Each number is 128 + 24 x the weight over its row's rms, rounded and kept within 0 to 255. Layers, rows and columns count from 0. Numbers have three digits each. The size before them is the row's rms in percent of the matrix's.

# layer 3 MLP gate, 1024x384, rms 0.0488, rows 848-857, columns 192-287
100:117146105127130140106111139118180074128127150106147121098133129118150121087149096122147154111104127129176108067117102148130125128127153126094088112093128114100167145166155135148129129128164090166110122122112162133111122094169133150173143132117099171155135167138121167143118156085127135122
108:147147152108118150109143147132108131163176127132110117112154118150119118128148116190106120138148157090150141132141119121138123164157116133103138115119158169143125147112123128125089121090111130143133113155081124123135143140093124172115127106102090133164133147155127106163144146123094140100
101:120099109142131161123138141134133100146144139116150130137089122128145183086137110100153139125129134117125123169152111145145123107128171144152151137145135141107089105119155128134099072103117155126123121122094135116138154125148154154134174171130113132152151080117153098139121099124095135151
079:144119094151106148103169071167146062141153143188136185110146123131103111109129119150132128131103110116148112115149140124128143118125139132139105136161104118112126146148153124115165151138135106068110115162110133083174132136171124148122142137144099078124103132158153146137157091124112128110
101:120139098136105106083124153102112115095123153166156076148146118106127107118142158136176121149130134115128115159141139188111093133146151124105126138110130154142153113127099158160148121093112136126142106139118106130168114108153168130126138093112139125122124060156103109151147123082179128121
093:168103130159084116150112139159101136138131133087171111122120130124099144138134130208139113098136152112145124120135115059101124119146134108136113139143137113143113120089096183137148124095151106087134119132069152138162137150165110114162119149112116129112113093096111114113106113115138167105
088:155126107118140149100119090097141097174114123146129140133157164107151113076100126124139144125146137134128127110085099139123109177136099153114164197113170156091106148079123142141143134173101140103121164153117137124132166088120156130130172121084147099126150117150141123148147079146144163116
093:147124144115109129195135124136180128156134124133128112122097101149132121111122130111162128132091116122131074145129117124152162156121128104113156106095092171096169092143140135055114114121144158164141127121129150132136110154093113140154126149107134106113148126130158132148109155131120169142
091:088138147100102125149145152136079137138145160104133171130094115108081101109183156163142094173149146137085103118109140081084124109133108099120161134101125149100096164156157098129118163103130105132137119121143090089105126159158141123084125128121157151117137115140117146138125122165137147146
102:144120159118074132114158131152115129136124127141141143129099122136116109137111145114122112145139102141130080133147109126131152138164141140106126142170182125151107109124123087121153120092115148109084164140107131104125188126124131134166150140160107142152133097110147130069177124153165155131
# layer 3 MLP up, 1024x384, rms 0.0478, rows 848-857, columns 192-287
099:140152124118148119112152153154215152081124125120123112112114133135130147171115126142127117120152158123153150129116149113095142125141140155093089128086128102125119141150179147115097153121124116107181126105138115148101129129098134087140156146091129102163147176134123150131184097142159143149
107:150125102124098110141159162143165104158142160126149115101129107107114113125103167092136149139118116152098111106129096111109170128124135140152147122141161107174165162104097100108116126083161138140146152151117108118099135105111114115139135156131093187138108133113128104141128107130093147074
100:055161096130142140195132107126123126096147143120172155109138120112146112130148108137123136145101122112131152122155141135122128147143074159078133136110083110127185136102138114142113076139092141134140138128132140128062141133098093119104105124142139133089121127121122154156145135125119090120
080:131118069149112149095170091134124086120161154178129183149173139101137094127136140148127147152151102144143130108120159138136149150108120162182110159138117109134112159149168117157167151106140113092113138151095119100153133130128130118098167123140110089106125130153121110118160084161144138144
099:179116110095128118151108117178117118110135129108105145132103121134151131142107090169067151111099126142112124092120145117129146147147159115108114131125152113080115155121137116082138083160112140146109113130136128113105109090074111125108131162127116138147129149115151147146147171123103114105
101:155129123143157156132113129138111155159177079121097118108116151154131092128135133078129166137123105155145144122134174115134136159108137106114118140117125144133143122126151141141124111143149156159137104093163110141128111110138089129158131132119149093166099151103150147115124182128140113154
088:178088152145143163144088098100122088135140126133129123127121165138160105098110162107115110108126127112105124122101136143146088138098144140146182148122193163107158135106126111118136107135163130103122108146090103084124158130120147112111171087093161084147144131115151144120101127160110150135
097:125107128143128150142174131150132074123139110118157129109113119134154100103154123178084134132141169149112074153120152125117111110109150141131140129108139087106166092143125140098116088110097129165100147146115120115131155159150123168127093123125120100078149125109163098149093137134075101101
093:129139093143148107087111100117113105096097158190129111134134138146168122146093090108119123118098131127092126118118106129143136090137092091100153112143119140085124156175171105135207103123090127094095107126156115093128114132136132173109126149091123132148081136114108162153128151106100146129
101:155159125123100172140123147091147138110117120113071101114099153123124143110150148152113172152147132121135192139152133161156100172151164154088161102154110168121144138085137104162117136171163111164119118122142136131115156088119126130151122154177106123127114149122151139145112104154159176132
# layer 3 MLP down (transposed), 1024x384, rms 0.0483, rows 848-856, columns 192-287
096:139097112108125138132115145101128151117111093135086156167104145103112185184115126172140131126126195110140126134136154172105101095090174143118162146107139123154091178124144154116117084138141103119159146069117110129106162143102104137124181165118134102122112126095130142113106129095103103148
101:111134128116180108088115141160095137152136138093146116124130139121184175147138146092149142158168103151134105107124111099151143135092137110120152107120115141121147172130118175125078113137192137133181135139156125159129147136132193108113153105137100159143148098128139117163168187156081162138
103:131148147149197156166129166125140165124112137129138209099167131139089124114088114130167102148120132124156149133143140124123125136168120107123092135141127158133135102133104155156144105115113157147165163123157134122095160137105151168131100120154135107107125101089129147142116140085129137139
091:099128145098147123131123126104145154099147143097133104120130103164129146154152146139125079126104150112123113169094094092183106134092126158111128104156126147136131118133103107102080096147103104127115111115095109148148123142171184087197145089157092123187155134139121094107148113091087107126
104:158163137065127134128167155128138102105127111091093178110129108134130131153140105096138174148111134104116146110161163135116149080136175097097148141102148131068107112101111122086115158136113130134105136140115142120098144108134128119124124114183096160136142174091123134124110154132084100080
101:118089131120130133175131126192101162138139138112124168136166124140110141133109110166149135112138127132159138121129142138126109140119128119144171103137120090091109148099145163176128135123155156086146148125115116117141115135139136105119137108144154127097094139136120149167110136131138118181
098:119122151097133188124131157115135138145162133110130126098113138123147122164132102113105135115142145091130108128125163136117123144169157127126097101141120088156141118152129120140153116110155070160145135108140154147147100184123158137108113121125148135132119190094091172133119159127110139142
103:145138120104197093161099121128100124131116163102144125134156143099135128092144095150132139127113174188117103157093131169108114118136101126178136113099161088148152114176141112119103101137102102116148166137140135138161158106137105161095133127143097124132166121095129146121134150132087113177
100:164146118106138143143132141150103114130140121153149108129116160136149126120083065145145139168122183096109142105164123168153165114114153087132138116132121107146096147117140122138163096158131106144099113097138098099145137145145096127099137140120098114106108106165140128133158183161132115089